config.yaml
n_layer: 16
d_model: 256
n_head: 4
n_kv_head: 4
head_dim: 64
d_mlp: 512
vocab_size: 3162
activation: "geglu"
norm: "rmsnorm"
norm_place: "peri"
norm_eps: 1e-05
positions: "rope"
rope_base: 500000.0
rope_fraction: 1.0
qk_norm: false
attn_scale: 0.125
bias: "none"
tie_embeddings: true
parallel_block: false
extras: ["capped logits"]
init: "normal"
init_std_qkv: 0.0491
init_std_o: 0.00867
init_std_up: 0.0491
init_std_down: 0.00613
optimizer: "muon"
lr: 0.00618
lr_mult_o: 1.5
lr_mult_down: 2.0
beta1: 0.95
lr_head: 0.0221
grad_clip: 1.0
warmup_steps: 200
schedule: "wsd"
decay_fraction: 0.555
decay_shape: "pow"
final_lr_fraction: 0.05
batch_tokens: 65536
seq_len: 512
doc_mask: true
train_tokens: 326000000
steps: 4975
dataset: "wikipedia_en"
Each number is 50 + 15 x the weight over the matrix's rms, rounded and kept within 0 to 99. Layers, rows and columns count from 0.

# layer 13 MLP down (transposed), 512x256, rms 0.0801, rows 453-489, columns 0-63
72 51 06 50 63 45 52 69 58 40 50 40 52 50 30 40 41 30 31 54 74 60 71 63 40 61 57 36 62 46 53 26 31 52 39 47 47 52 18 40 54 28 69 54 50 24 60 43 40 48 44 47 44 18 00 51 50 52 63 35 15 35 51 63
46 65 47 49 45 58 45 66 69 50 70 37 20 19 08 69 42 73 31 42 33 85 31 27 46 43 59 45 43 44 55 56 47 55 49 48 56 48 27 58 45 52 52 56 79 59 44 63 58 70 44 30 48 78 36 45 50 47 55 48 42 45 34 59
47 46 45 49 51 70 39 34 55 61 60 07 63 34 54 58 66 42 46 36 99 57 56 54 28 78 64 52 46 54 46 80 35 61 41 40 58 62 39 39 67 59 13 82 23 45 47 55 71 50 31 13 38 33 44 31 46 57 37 47 49 47 83 16
36 72 62 43 50 29 55 38 47 26 49 82 60 49 34 49 54 32 20 69 65 51 69 67 47 63 36 58 69 39 51 70 67 58 70 51 72 41 43 66 38 49 57 76 17 49 48 79 51 68 63 49 56 54 33 35 44 24 48 69 58 44 79 34
62 36 69 39 53 53 58 79 38 38 39 83 53 62 62 53 61 70 38 51 47 38 47 50 57 52 19 43 67 80 53 40 55 42 53 19 68 58 44 63 58 62 45 39 54 46 53 67 58 52 32 77 38 62 26 04 69 31 61 60 53 26 59 82
72 38 42 33 52 57 21 63 38 36 38 48 47 32 34 46 61 54 34 28 50 73 56 52 46 45 25 43 36 47 59 29 42 60 65 60 36 44 74 39 28 44 73 53 43 44 31 40 51 56 47 46 58 46 50 56 63 61 54 61 50 38 32 58
40 51 16 48 58 30 34 35 49 79 30 46 46 54 31 52 59 64 49 22 44 72 68 50 49 64 45 37 53 63 64 75 79 19 41 53 75 45 65 70 71 54 37 40 56 46 52 59 48 45 44 47 58 32 58 42 57 37 29 58 51 42 47 43
58 36 45 85 17 65 74 22 70 63 90 58 56 59 58 44 74 31 72 36 59 64 59 56 46 50 55 45 25 48 41 65 46 40 58 69 62 53 62 35 48 39 34 49 56 64 61 44 43 59 70 48 56 41 51 39 58 52 37 51 50 21 55 54
61 74 61 40 30 39 68 36 47 51 51 48 55 49 59 67 68 74 59 55 41 42 48 46 55 57 63 54 53 48 32 37 69 44 72 46 39 19 50 31 31 57 37 30 61 68 60 46 51 45 64 17 66 62 56 55 20 65 67 53 52 66 70 73
62 24 37 46 75 41 31 24 72 22 29 56 31 25 55 68 26 41 27 56 42 33 61 57 48 65 70 64 50 44 61 41 45 78 38 46 48 50 29 78 78 50 37 29 34 88 61 53 75 43 08 41 62 27 98 47 41 64 49 39 42 48 40 67
54 53 70 45 31 51 48 56 50 39 62 59 53 67 48 80 61 47 57 68 71 44 34 91 73 65 54 35 50 40 45 38 75 44 10 49 48 59 33 60 65 49 34 72 28 38 48 46 46 30 60 47 47 27 53 42 49 41 43 18 41 71 66 71
15 71 17 42 45 52 39 52 31 57 41 36 59 34 38 55 50 43 56 36 37 19 65 68 75 59 47 28 67 57 31 70 53 67 80 56 59 76 25 31 65 51 37 74 64 58 36 36 50 48 46 65 54 51 61 74 78 37 55 57 74 51 65 33
31 22 61 60 54 43 66 43 59 54 47 33 60 28 67 31 61 69 47 50 58 60 47 61 72 52 70 42 52 51 38 23 41 58 47 58 49 36 51 79 49 19 56 49 61 49 53 41 59 84 42 61 72 64 38 55 17 31 51 55 82 46 81 59
49 55 71 40 47 52 34 26 34 70 54 39 71 41 26 67 50 36 40 45 44 34 47 45 22 63 55 70 55 55 77 67 62 52 46 65 72 41 33 56 30 49 58 51 43 67 82 50 87 61 38 39 73 55 37 52 25 44 55 38 64 55 25 31
43 43 59 41 68 53 54 34 60 51 63 34 30 25 50 59 29 58 47 50 45 36 38 59 40 37 53 50 53 43 42 22 57 57 58 56 39 70 38 53 71 37 50 59 18 77 82 56 60 49 39 60 54 56 71 50 64 41 43 49 63 39 39 57
49 51 63 34 35 52 42 43 57 36 41 37 63 62 53 33 82 53 37 23 43 39 81 65 51 41 44 63 70 56 50 51 50 26 28 33 28 45 45 78 45 44 61 48 68 65 52 46 73 33 33 84 48 63 29 46 40 32 33 52 62 28 78 65
49 35 47 55 37 35 34 40 62 52 61 46 63 50 42 40 39 47 24 36 40 28 34 44 49 68 65 55 60 35 42 20 67 47 43 33 37 27 72 27 49 51 32 27 71 60 42 33 33 42 67 61 47 46 70 40 57 73 35 30 36 81 39 46
43 47 55 38 34 55 39 62 61 63 65 31 40 36 84 59 31 48 38 27 56 56 94 36 52 52 51 26 57 30 61 61 31 52 63 55 71 69 44 51 48 40 36 69 78 54 64 38 64 58 65 62 47 64 34 36 44 44 29 46 72 77 25 53
60 63 64 70 72 52 57 74 61 42 55 54 70 51 55 34 53 57 56 71 27 57 63 25 42 53 26 37 66 56 47 65 50 32 52 55 85 62 75 28 52 44 47 24 50 39 52 68 45 35 58 50 48 32 21 36 32 52 64 47 33 76 42 58
68 40 68 72 65 47 44 66 48 67 71 55 30 48 37 59 46 51 75 47 56 55 72 28 40 31 30 40 60 81 59 62 39 51 27 38 51 24 30 27 44 68 43 30 48 57 60 50 39 56 56 57 46 47 57 53 78 57 71 43 47 53 45 62
42 42 72 29 67 65 70 55 30 45 51 49 48 60 49 96 50 61 62 75 54 56 45 37 36 55 74 50 53 33 68 47 58 64 44 64 65 42 69 35 60 61 35 24 70 47 56 46 52 45 84 57 54 23 46 25 66 37 59 38 40 48 48 70
40 48 55 70 73 45 29 63 45 48 77 44 32 54 66 74 55 32 39 52 55 77 55 44 48 37 40 34 40 47 55 50 40 62 62 48 43 52 39 08 51 41 68 34 48 47 37 30 40 58 54 55 52 51 31 69 58 50 40 75 59 51 36 37
86 56 50 58 19 34 70 82 13 68 37 55 48 55 58 37 65 47 60 53 67 40 68 38 46 66 72 56 75 35 21 72 42 42 38 44 41 56 72 53 54 44 33 41 67 45 56 77 71 29 82 54 54 41 17 29 27 43 37 47 40 61 56 26
54 20 71 54 17 30 19 60 47 33 58 72 56 71 66 44 28 61 54 55 47 56 25 31 56 42 77 64 66 74 67 28 90 48 82 61 41 77 49 43 45 35 77 63 44 26 44 52 27 56 44 54 78 39 58 60 48 33 53 39 69 49 51 42
57 47 24 57 30 51 49 47 40 53 59 38 51 43 31 18 33 37 33 57 63 72 79 81 54 53 35 71 49 55 45 66 51 49 44 57 25 39 37 44 34 66 70 35 74 46 34 59 04 45 57 40 43 23 31 35 55 45 63 55 59 50 55 60
68 66 46 33 70 58 76 58 34 60 42 41 54 57 22 39 49 45 61 46 41 60 44 34 44 25 50 78 43 30 54 66 69 64 73 39 52 51 48 85 50 35 44 54 58 33 34 44 71 35 41 43 14 54 39 35 69 45 62 44 40 44 39 41
41 25 38 64 41 61 59 46 20 28 35 35 42 66 73 62 61 82 39 37 69 44 35 46 44 48 69 32 74 79 65 64 60 51 53 70 47 37 34 60 28 53 32 31 35 63 64 32 58 26 43 31 31 55 69 55 69 58 59 55 47 41 42 77
27 73 92 56 42 43 47 23 38 49 48 46 64 47 65 53 27 83 43 70 60 40 57 50 42 54 60 44 41 56 27 49 68 53 60 64 70 43 52 32 46 32 52 39 48 38 67 30 26 44 61 66 61 74 48 45 34 63 65 42 73 63 68 50
40 48 47 65 42 34 50 44 39 60 02 49 66 23 44 75 58 59 42 43 74 25 31 39 49 47 51 56 73 30 32 55 43 32 64 28 75 80 87 38 36 46 57 36 36 37 33 52 81 45 33 52 52 51 99 28 31 42 52 45 60 50 48 27
81 33 50 72 40 38 89 43 43 40 25 72 47 66 30 35 38 27 39 19 48 70 31 67 26 68 21 65 28 61 57 33 61 31 45 22 64 66 56 31 57 57 58 55 46 56 74 56 38 58 51 54 18 51 42 42 51 51 73 47 58 47 83 47
52 24 45 48 59 68 40 25 76 65 54 52 52 71 27 34 69 83 46 66 69 46 37 21 63 46 40 46 98 41 45 31 49 49 29 29 44 61 43 64 40 49 35 58 69 65 36 53 64 64 32 31 29 67 59 57 42 34 72 38 58 45 45 41
56 74 61 42 26 57 46 37 70 62 59 63 73 46 68 44 44 75 30 46 49 48 30 25 55 41 49 50 48 50 86 29 77 32 66 60 42 28 66 32 25 48 44 27 51 46 83 42 46 17 47 35 72 49 33 50 33 62 48 60 43 27 31 38
35 27 44 66 09 39 34 24 22 62 37 34 55 41 47 64 40 57 49 72 72 56 72 74 64 42 61 48 49 54 58 58 43 53 67 38 28 16 56 59 58 34 29 40 47 57 44 26 88 57 61 48 61 48 49 53 49 59 51 23 24 72 68 40
72 62 44 40 63 43 39 62 52 52 57 53 76 03 48 52 54 43 42 63 91 68 45 51 73 54 75 55 42 36 27 57 59 62 59 69 34 59 54 46 13 50 83 30 39 56 49 27 40 74 49 72 33 56 58 34 46 59 16 70 39 56 12 28
55 59 42 69 24 83 25 59 57 36 48 30 61 54 34 72 61 56 43 47 34 63 50 77 46 55 57 32 57 33 60 81 51 47 63 43 46 50 31 53 51 41 32 52 71 61 79 50 53 46 32 66 32 99 61 40 72 65 28 44 59 62 38 50
58 27 52 56 35 64 21 67 60 44 68 53 58 58 55 55 42 62 55 65 39 29 59 67 53 36 56 69 54 20 30 40 45 31 49 39 52 57 38 35 36 44 37 38 65 55 45 49 66 52 26 38 53 37 30 52 52 34 67 27 58 60 46 39
55 26 73 35 26 49 56 35 47 46 38 24 62 60 38 39 37 71 45 68 72 45 62 40 57 44 50 35 40 26 39 67 52 57 47 51 47 55 61 46 34 60 49 39 64 39 51 60 62 37 38 56 33 55 42 35 42 43 19 49 58 44 58 60
# layer 13 MLP gate, 512x256, rms 0.0902, rows 454-489, columns 0-63
69 46 71 41 51 67 54 67 77 53 25 29 52 23 41 68 54 67 41 37 49 45 73 37 72 52 57 42 19 26 46 52 52 24 38 58 63 22 42 45 60 43 55 44 61 59 59 45 31 41 64 53 57 62 54 54 69 30 49 77 46 45 43 27
41 68 43 44 31 69 56 18 39 38 48 47 62 67 16 59 62 45 55 61 74 69 60 60 57 77 49 49 33 39 48 36 36 54 65 67 83 64 46 15 72 50 35 32 60 42 45 38 64 66 44 61 55 59 65 70 40 55 21 50 47 68 56 51
46 46 29 40 33 70 55 68 41 64 36 13 66 74 30 73 76 40 42 51 60 31 63 47 89 75 53 37 40 46 40 30 71 55 67 51 54 52 40 41 55 37 68 25 63 50 67 62 52 45 46 15 72 18 59 59 43 42 57 33 52 57 59 53
54 14 47 53 71 39 62 57 37 79 55 37 48 42 52 41 67 64 34 25 49 43 45 71 65 30 66 53 42 45 84 54 62 44 49 33 77 31 60 46 25 67 52 59 40 33 61 32 31 42 56 45 39 40 44 43 55 34 50 48 57 38 54 41
47 40 54 62 34 48 34 33 69 27 71 70 43 16 59 62 73 57 68 32 42 40 63 58 54 60 52 36 57 43 53 70 43 28 42 47 66 63 48 48 73 54 69 71 45 39 41 68 76 42 55 49 31 52 40 39 50 47 12 37 41 51 33 55
62 76 59 53 11 46 58 50 53 48 50 37 60 77 23 44 37 58 74 50 51 53 34 59 54 37 53 60 26 80 47 35 50 60 43 66 62 45 56 63 60 32 32 50 53 36 62 60 37 18 62 41 17 31 38 66 40 54 27 38 33 47 61 70
26 64 44 58 46 77 19 42 38 57 77 49 41 65 64 45 49 42 61 66 46 52 43 35 62 53 56 51 60 25 20 57 70 65 77 52 46 34 65 47 67 34 38 65 29 67 56 39 32 53 54 38 44 60 47 51 44 62 61 57 70 71 55 18
53 43 35 48 46 44 70 58 59 41 56 34 72 56 40 74 40 67 49 41 61 58 30 25 63 61 41 31 58 52 42 51 63 30 52 50 59 52 61 29 26 39 55 56 58 55 56 27 74 45 49 47 27 66 17 64 29 41 59 48 80 44 51 51
50 49 58 43 55 63 53 59 59 44 41 38 39 39 38 62 29 51 36 21 44 45 54 45 56 63 73 69 53 63 06 62 32 63 43 50 40 72 51 64 60 49 56 49 47 46 35 62 55 50 71 45 58 68 59 39 57 55 48 58 42 68 43 38
40 26 37 67 99 55 41 40 51 47 45 61 41 46 31 37 52 61 42 75 38 37 55 12 60 54 49 58 62 46 41 19 30 35 30 50 65 57 64 61 52 69 40 42 62 49 46 49 49 52 51 55 42 53 58 33 53 26 71 36 15 42 47 54
30 23 55 76 56 64 59 58 66 74 64 69 65 46 52 45 53 39 49 57 49 57 33 59 32 38 52 37 81 47 58 19 32 36 50 69 36 51 72 71 33 46 20 35 27 46 56 72 53 48 57 56 38 61 23 27 51 67 33 60 62 54 54 57
50 54 25 67 81 63 36 55 48 46 35 49 38 44 18 41 44 50 66 50 37 40 31 96 64 61 25 26 50 49 54 40 61 13 23 45 45 39 54 51 26 38 57 38 71 60 46 44 29 62 38 65 20 39 35 55 77 58 43 38 28 52 50 47
56 78 15 71 32 26 82 51 62 27 71 59 51 68 48 58 23 59 64 51 66 86 54 58 54 57 36 12 50 71 59 70 50 44 60 51 42 63 57 68 74 58 53 64 43 41 78 62 63 71 16 99 48 53 66 37 73 79 56 68 60 57 71 31
50 46 61 79 57 55 66 42 73 47 64 67 41 55 39 73 38 41 79 43 57 38 44 54 44 73 41 47 39 41 55 40 75 61 33 73 46 12 34 89 52 39 46 51 17 41 37 72 51 40 30 77 59 58 50 62 70 25 50 22 44 52 46 45
49 45 55 69 61 43 54 45 44 49 33 54 25 42 40 59 63 68 43 54 44 39 61 48 39 65 55 70 53 79 50 81 34 59 60 59 47 60 49 49 37 30 61 36 49 38 77 58 70 69 41 39 48 95 68 45 40 64 43 57 73 60 51 34
71 50 31 55 47 58 55 47 23 62 44 54 85 41 41 41 37 65 50 72 34 50 55 61 78 68 54 26 54 58 82 60 34 52 64 49 42 55 44 28 44 49 42 61 41 41 35 60 28 52 48 55 34 39 38 41 46 32 40 40 80 53 45 45
45 36 37 32 39 62 70 50 61 59 66 43 55 44 48 57 37 66 61 34 33 53 50 23 65 74 35 43 62 42 31 55 47 74 46 25 37 23 39 50 43 30 70 44 61 53 81 54 52 41 46 43 37 64 63 47 40 51 48 59 46 22 63 63
63 57 59 47 60 38 58 55 72 71 37 57 68 68 45 65 39 74 49 82 38 78 44 61 66 52 51 42 56 30 31 61 36 64 48 76 58 36 70 59 40 43 65 40 59 51 52 18 62 52 44 25 43 69 58 46 29 63 49 45 38 69 69 46
60 58 59 47 43 28 41 30 31 61 65 58 32 53 65 77 43 42 60 78 57 47 30 20 48 37 55 53 38 62 35 28 34 21 60 51 44 59 43 56 58 67 36 68 69 24 46 28 56 40 52 35 53 47 51 69 29 32 65 76 42 66 33 46
67 60 37 15 36 51 52 53 52 51 33 50 57 50 27 60 56 60 36 30 43 66 52 28 80 52 64 46 49 56 45 47 18 42 49 37 66 69 31 62 07 59 50 55 38 41 86 66 46 46 27 52 51 45 38 43 42 63 66 64 61 36 48 79
39 53 58 67 41 40 39 34 48 37 55 58 47 61 52 68 84 38 58 43 59 58 35 35 37 42 69 63 60 62 35 53 27 57 47 62 34 44 65 60 38 29 37 67 45 59 50 54 48 60 47 76 38 45 55 45 63 45 70 41 40 44 64 31
57 94 46 50 41 47 34 63 35 55 26 50 58 40 38 77 64 37 81 35 51 33 53 36 57 47 15 31 63 47 43 63 53 38 69 54 67 48 26 20 49 73 33 59 42 40 46 57 20 70 51 53 65 41 63 63 59 36 42 45 44 49 70 77
51 56 39 65 51 47 47 45 58 41 51 48 37 86 53 33 52 49 80 63 62 53 38 23 50 61 37 38 21 33 58 69 44 38 37 38 61 63 50 61 63 51 64 62 44 39 39 61 72 55 58 77 73 53 57 75 43 58 29 74 37 59 44 71
44 33 66 74 43 47 53 62 64 86 55 63 33 46 65 48 52 42 56 23 42 24 36 68 44 51 45 61 56 53 26 55 59 47 55 25 47 32 40 44 23 58 39 50 78 30 54 32 64 57 18 58 50 61 25 60 60 70 22 51 59 44 75 40
43 33 52 62 66 34 46 61 21 30 53 50 20 29 73 53 31 47 67 46 46 69 54 51 67 31 53 52 21 67 54 59 40 49 51 20 64 72 41 45 74 55 68 45 69 67 52 64 42 67 53 45 26 46 69 32 15 55 42 21 71 56 25 71
41 64 41 47 61 65 46 40 46 25 44 46 35 48 27 73 38 52 60 44 28 48 67 38 46 55 26 49 34 68 54 39 26 48 25 39 53 64 57 50 38 69 63 59 60 40 44 72 38 59 64 61 43 14 45 40 23 34 67 40 78 16 35 39
65 54 51 61 43 69 48 43 74 33 55 61 48 68 47 41 45 48 38 21 72 44 42 45 34 38 72 49 49 44 40 53 51 58 57 52 12 63 69 58 50 45 71 46 32 55 56 42 45 57 18 42 49 58 72 30 53 79 56 68 41 67 87 30
41 30 71 67 22 60 64 38 32 62 53 32 31 46 53 84 18 74 54 60 63 80 51 44 49 35 30 67 23 73 48 32 37 55 51 33 56 42 61 67 49 49 28 66 55 58 39 48 76 48 69 48 68 74 35 70 62 42 63 17 60 66 44 51
59 39 66 30 35 67 23 38 25 64 70 55 59 72 57 64 76 59 50 45 53 54 43 63 74 55 45 53 56 67 45 44 61 27 69 33 54 50 35 38 27 59 66 33 58 55 24 72 36 35 57 40 62 45 42 35 53 39 56 71 47 58 55 53
63 29 66 38 34 60 74 61 59 63 63 46 53 37 50 47 30 45 46 50 37 44 33 72 39 14 75 66 52 49 72 30 54 39 63 43 64 47 48 18 82 68 62 34 54 30 48 60 38 45 28 41 38 38 44 92 49 37 56 19 90 45 58 40
64 42 61 77 48 52 80 72 60 25 64 63 47 43 42 56 53 48 26 55 80 46 39 33 47 50 42 65 68 73 46 32 58 17 49 44 73 40 58 49 37 51 14 53 51 24 46 57 48 19 69 58 59 40 55 58 31 80 50 64 38 41 57 63
71 53 37 67 71 41 54 44 45 55 34 33 25 48 59 52 50 26 52 62 41 45 78 47 65 50 60 62 59 45 53 43 27 49 63 33 56 55 19 40 87 59 49 48 43 50 50 41 46 33 55 27 37 78 67 63 55 30 78 52 56 54 71 71
65 48 37 41 41 76 91 76 65 18 55 26 47 61 60 67 76 53 03 31 52 64 58 67 45 58 24 55 57 08 35 41 61 38 45 51 45 53 08 68 56 62 47 50 63 43 46 45 54 39 48 36 47 77 41 26 32 45 46 85 34 18 35 54
48 46 46 16 42 68 63 45 60 64 70 41 27 27 41 91 56 53 43 52 24 46 70 49 67 35 69 57 42 47 23 56 67 49 47 75 67 47 41 38 77 56 63 58 52 28 48 74 30 52 73 75 74 40 66 24 74 38 57 45 52 41 40 58
67 43 49 63 55 42 18 48 33 82 61 36 34 27 59 41 62 55 44 28 59 44 57 34 60 54 57 66 49 58 49 24 83 32 56 37 49 71 74 66 35 42 60 33 33 56 66 52 57 51 63 31 58 43 72 37 51 59 64 51 67 48 45 48
55 43 40 43 69 67 09 47 41 63 02 64 49 65 72 35 66 73 61 35 49 40 29 61 40 33 44 55 51 50 35 52 60 50 28 55 54 45 29 66 56 25 22 55 50 62 46 47 43 44 62 84 74 57 57 82 69 00 61 61 44 60 55 43
# layer 13 MLP up, 512x256, rms 0.0949, rows 454-489, columns 0-63
57 39 44 45 63 51 31 36 17 47 64 36 38 40 52 45 50 45 51 54 33 31 30 90 59 49 09 61 44 33 82 49 65 43 49 56 63 52 40 19 46 57 31 54 37 71 98 57 49 63 57 60 19 41 71 66 43 38 50 64 80 48 73 38
55 10 74 63 17 60 61 67 38 04 44 34 52 38 38 04 59 46 62 55 33 24 22 25 44 46 55 38 50 49 46 42 41 30 65 40 42 41 27 38 47 38 35 76 61 63 37 59 65 51 51 58 50 70 65 42 51 40 30 62 44 78 36 48
60 52 34 49 88 52 35 18 39 56 44 60 24 73 64 45 40 26 55 54 59 44 34 50 34 53 64 38 36 57 25 48 43 68 54 38 33 51 53 60 55 71 58 60 58 55 43 70 29 67 55 51 52 52 52 34 36 45 77 42 78 60 70 70
34 42 40 43 66 89 37 40 43 48 58 67 24 57 34 54 58 28 54 66 67 63 56 16 58 39 58 55 54 28 63 43 60 54 29 19 39 35 60 51 59 38 71 48 31 46 39 67 68 40 69 75 49 34 36 35 30 48 40 25 43 42 76 69
50 64 49 66 65 49 67 43 51 65 39 61 15 43 69 67 63 62 81 57 58 57 45 62 58 80 67 58 67 34 41 26 48 48 20 47 52 26 70 33 52 48 47 67 42 36 71 31 42 41 48 48 54 63 43 37 68 60 31 55 76 43 52 42
49 44 49 58 67 51 59 42 44 54 46 62 71 47 55 17 40 53 51 52 39 60 32 27 65 58 73 74 47 53 31 29 39 32 73 44 42 72 43 45 42 56 51 60 42 82 52 47 57 46 49 43 41 40 47 36 60 45 36 42 37 50 41 40
53 49 52 52 54 68 45 56 50 57 72 62 67 49 45 77 43 62 47 47 53 60 35 64 64 52 30 44 43 48 54 53 45 42 36 69 53 82 07 59 28 70 43 46 53 41 60 62 59 68 54 65 30 61 48 46 44 56 58 40 34 44 51 55
81 55 45 42 39 29 54 62 51 32 61 66 54 49 57 41 43 52 72 54 35 19 42 62 36 54 52 42 36 46 50 70 54 59 68 44 40 47 60 41 58 44 64 51 71 47 71 71 33 72 66 51 49 57 81 84 28 57 38 43 41 60 59 38
58 65 48 88 42 76 56 45 45 44 72 47 27 83 58 43 50 54 14 30 64 58 62 48 40 56 48 48 76 61 70 18 61 36 37 40 38 67 54 49 36 29 50 65 53 52 57 57 51 52 25 35 58 56 58 33 50 41 35 55 41 47 71 58
75 63 29 57 56 63 38 46 60 54 50 61 56 53 74 78 40 45 38 50 54 78 21 47 59 19 36 61 35 49 48 62 55 46 69 57 62 56 65 36 27 64 52 26 26 59 00 65 29 51 44 70 50 23 43 48 53 44 37 38 39 50 41 48
70 39 61 51 25 32 56 75 31 29 67 27 45 32 42 37 58 76 41 14 35 60 51 45 40 55 43 28 44 55 63 47 61 60 50 70 49 62 23 38 72 52 58 47 50 71 78 51 23 70 67 58 25 77 70 58 61 60 61 44 50 31 59 52
56 25 76 85 47 51 20 56 68 65 38 57 49 29 51 57 30 39 49 56 54 48 48 26 60 46 60 73 81 23 44 27 73 35 45 39 57 55 74 48 46 47 58 53 43 50 23 34 43 30 68 72 55 21 53 32 59 55 11 42 29 47 29 51
62 67 47 28 72 59 46 54 55 36 47 29 26 59 17 41 36 53 31 44 53 59 41 43 27 38 38 43 64 50 25 33 43 46 30 64 50 73 55 56 62 72 68 43 77 36 62 73 57 43 45 61 68 38 25 66 54 56 45 46 47 73 56 41
54 60 30 57 67 63 66 39 45 51 46 62 38 63 47 28 50 40 33 40 56 47 68 67 57 97 51 16 36 30 49 46 34 49 53 37 41 43 50 52 30 62 64 32 60 55 62 36 83 31 28 44 37 62 40 55 31 51 62 42 50 41 46 65
65 33 56 76 82 71 58 61 54 65 56 56 57 50 64 51 21 74 44 64 44 39 41 54 48 35 53 52 36 49 39 31 40 46 75 37 60 43 38 46 68 59 80 45 50 31 35 40 64 54 40 65 80 28 45 63 54 46 53 47 73 28 53 16
57 47 42 56 36 49 74 46 32 35 31 39 50 55 36 59 80 69 88 34 52 62 61 72 49 30 42 28 54 40 65 36 35 49 84 40 73 71 54 27 72 87 19 47 60 16 51 64 80 41 41 29 89 14 37 52 51 48 66 68 66 47 44 30
41 25 23 58 34 56 48 34 53 55 50 36 58 25 44 58 34 65 53 37 53 54 41 57 48 46 44 63 19 67 54 71 54 59 52 52 45 41 40 67 51 59 76 28 70 37 45 65 34 58 38 50 51 77 64 43 25 66 39 89 22 20 69 53
75 53 64 45 44 54 64 40 62 51 41 47 64 45 72 52 46 45 41 54 59 44 70 52 54 52 38 46 81 43 41 54 74 21 44 51 64 58 25 50 39 57 34 59 66 45 63 57 51 39 34 37 73 47 52 58 82 53 41 25 78 44 67 40
40 41 32 13 50 66 60 61 32 55 70 37 55 45 46 44 10 50 44 43 54 43 35 45 10 54 31 44 66 42 59 29 44 52 62 35 43 60 31 29 41 50 57 37 44 50 75 46 57 33 46 60 56 53 65 51 53 46 73 31 51 76 51 52
41 40 52 46 58 59 51 55 56 55 51 49 47 55 39 54 66 36 52 28 20 49 21 42 59 32 70 72 65 53 62 65 76 32 40 51 43 49 54 79 54 55 16 99 59 44 32 52 20 24 49 79 23 29 39 40 25 56 54 71 72 17 57 59
38 44 47 40 50 43 44 47 42 43 32 49 56 33 52 39 72 48 37 42 67 33 19 29 58 70 64 57 39 41 58 44 60 46 52 67 33 33 45 60 29 62 19 56 38 46 64 65 28 09 43 60 56 49 49 07 53 45 62 55 51 52 37 49
47 51 46 39 55 64 26 39 44 53 39 67 75 31 46 29 63 74 42 69 43 38 56 67 73 47 59 52 48 45 46 89 35 49 66 46 53 51 60 21 33 45 34 83 55 53 42 46 51 80 58 46 48 50 40 38 69 87 91 47 24 70 61 39
42 44 40 37 66 46 92 35 60 49 74 57 65 46 47 55 63 63 36 36 67 72 49 43 48 62 70 28 64 30 53 63 35 69 80 38 51 48 48 73 48 27 45 33 45 36 53 41 70 39 63 42 52 46 81 63 45 52 62 81 63 48 49 76
33 70 59 56 82 35 58 53 44 57 42 61 68 47 51 63 48 39 52 29 59 61 40 64 47 50 41 48 81 61 76 45 71 42 59 27 34 61 31 62 60 66 40 33 39 28 56 33 77 61 50 30 47 20 37 28 63 62 44 47 49 30 23 72
44 63 41 55 54 50 85 39 58 51 52 46 60 30 62 45 48 51 67 62 30 38 63 35 44 27 47 49 53 76 56 60 42 67 59 47 47 26 54 44 37 61 44 65 34 52 26 59 49 51 67 16 42 29 35 43 55 31 54 40 37 53 58 69
13 62 51 53 46 38 37 49 34 40 29 34 14 62 20 50 17 36 75 44 38 68 31 70 64 48 51 51 28 22 57 46 38 63 37 65 62 36 32 38 28 45 58 26 63 64 47 60 85 51 57 76 40 63 50 60 48 45 54 70 49 53 41 40
81 66 32 57 53 41 48 31 58 37 66 49 31 40 43 63 59 55 32 34 66 42 55 35 57 38 44 53 61 68 51 24 51 42 48 45 41 20 24 36 40 46 58 38 63 58 64 78 73 40 54 27 33 38 47 57 34 40 59 70 54 46 39 54
49 69 64 45 70 60 28 34 41 82 39 46 43 29 44 33 62 53 59 73 68 73 64 31 52 55 18 69 47 52 77 46 62 53 26 54 44 63 71 45 54 59 57 55 58 49 57 37 61 29 49 68 54 44 67 64 34 41 57 30 47 33 64 68
34 48 89 49 53 50 59 55 88 61 64 49 49 47 56 63 71 48 64 58 34 40 07 64 64 54 43 23 38 41 34 37 51 58 85 93 24 73 66 26 37 52 51 67 57 52 63 56 61 45 46 20 65 63 53 27 46 67 24 37 41 45 68 64
56 38 29 46 56 60 58 74 66 41 58 49 53 45 44 47 55 43 88 22 49 50 37 57 49 63 69 67 51 55 61 65 36 35 84 52 11 46 55 26 69 22 58 58 39 52 53 21 49 54 62 53 46 36 62 50 29 60 70 62 64 35 73 48
69 56 33 73 60 55 66 36 31 85 54 36 31 55 65 34 29 51 49 48 35 39 46 62 38 37 69 64 54 43 57 47 53 68 62 63 44 67 39 53 67 75 49 31 53 74 33 49 42 48 08 39 43 40 39 53 52 73 53 71 39 82 76 52
38 49 53 40 60 39 44 69 44 69 79 48 47 74 72 45 61 56 56 72 71 31 65 64 41 56 14 48 47 74 58 65 21 35 60 50 40 28 73 72 72 59 41 49 65 71 41 46 61 46 35 37 61 41 64 65 46 55 76 51 65 38 55 37
47 39 55 56 58 53 58 40 47 59 48 28 33 77 59 43 52 45 51 62 63 56 62 34 40 41 53 48 56 34 32 88 48 51 64 23 38 67 47 56 62 53 37 44 56 15 65 48 48 43 55 44 43 65 53 76 27 39 32 49 63 36 51 50
55 23 61 39 53 53 48 60 49 48 65 61 56 55 49 92 65 32 74 18 35 74 38 30 47 46 67 35 53 66 27 62 52 48 54 39 47 57 34 55 78 74 46 57 32 62 42 79 47 54 29 56 46 38 73 85 29 56 79 32 37 59 18 36
76 44 46 32 34 27 35 21 58 52 72 27 41 42 54 47 56 25 15 85 58 86 56 70 64 52 33 81 58 63 52 31 42 55 74 45 49 42 64 50 72 61 44 48 26 52 51 59 54 58 35 54 57 31 39 38 71 54 66 35 43 40 50 47
71 43 39 55 36 53 25 66 51 56 47 46 44 54 80 37 51 52 44 34 37 52 18 43 63 49 24 33 81 44 43 29 35 41 28 69 70 50 37 35 76 64 72 57 43 45 39 44 36 37 42 47 46 57 49 59 40 53 58 26 18 65 37 55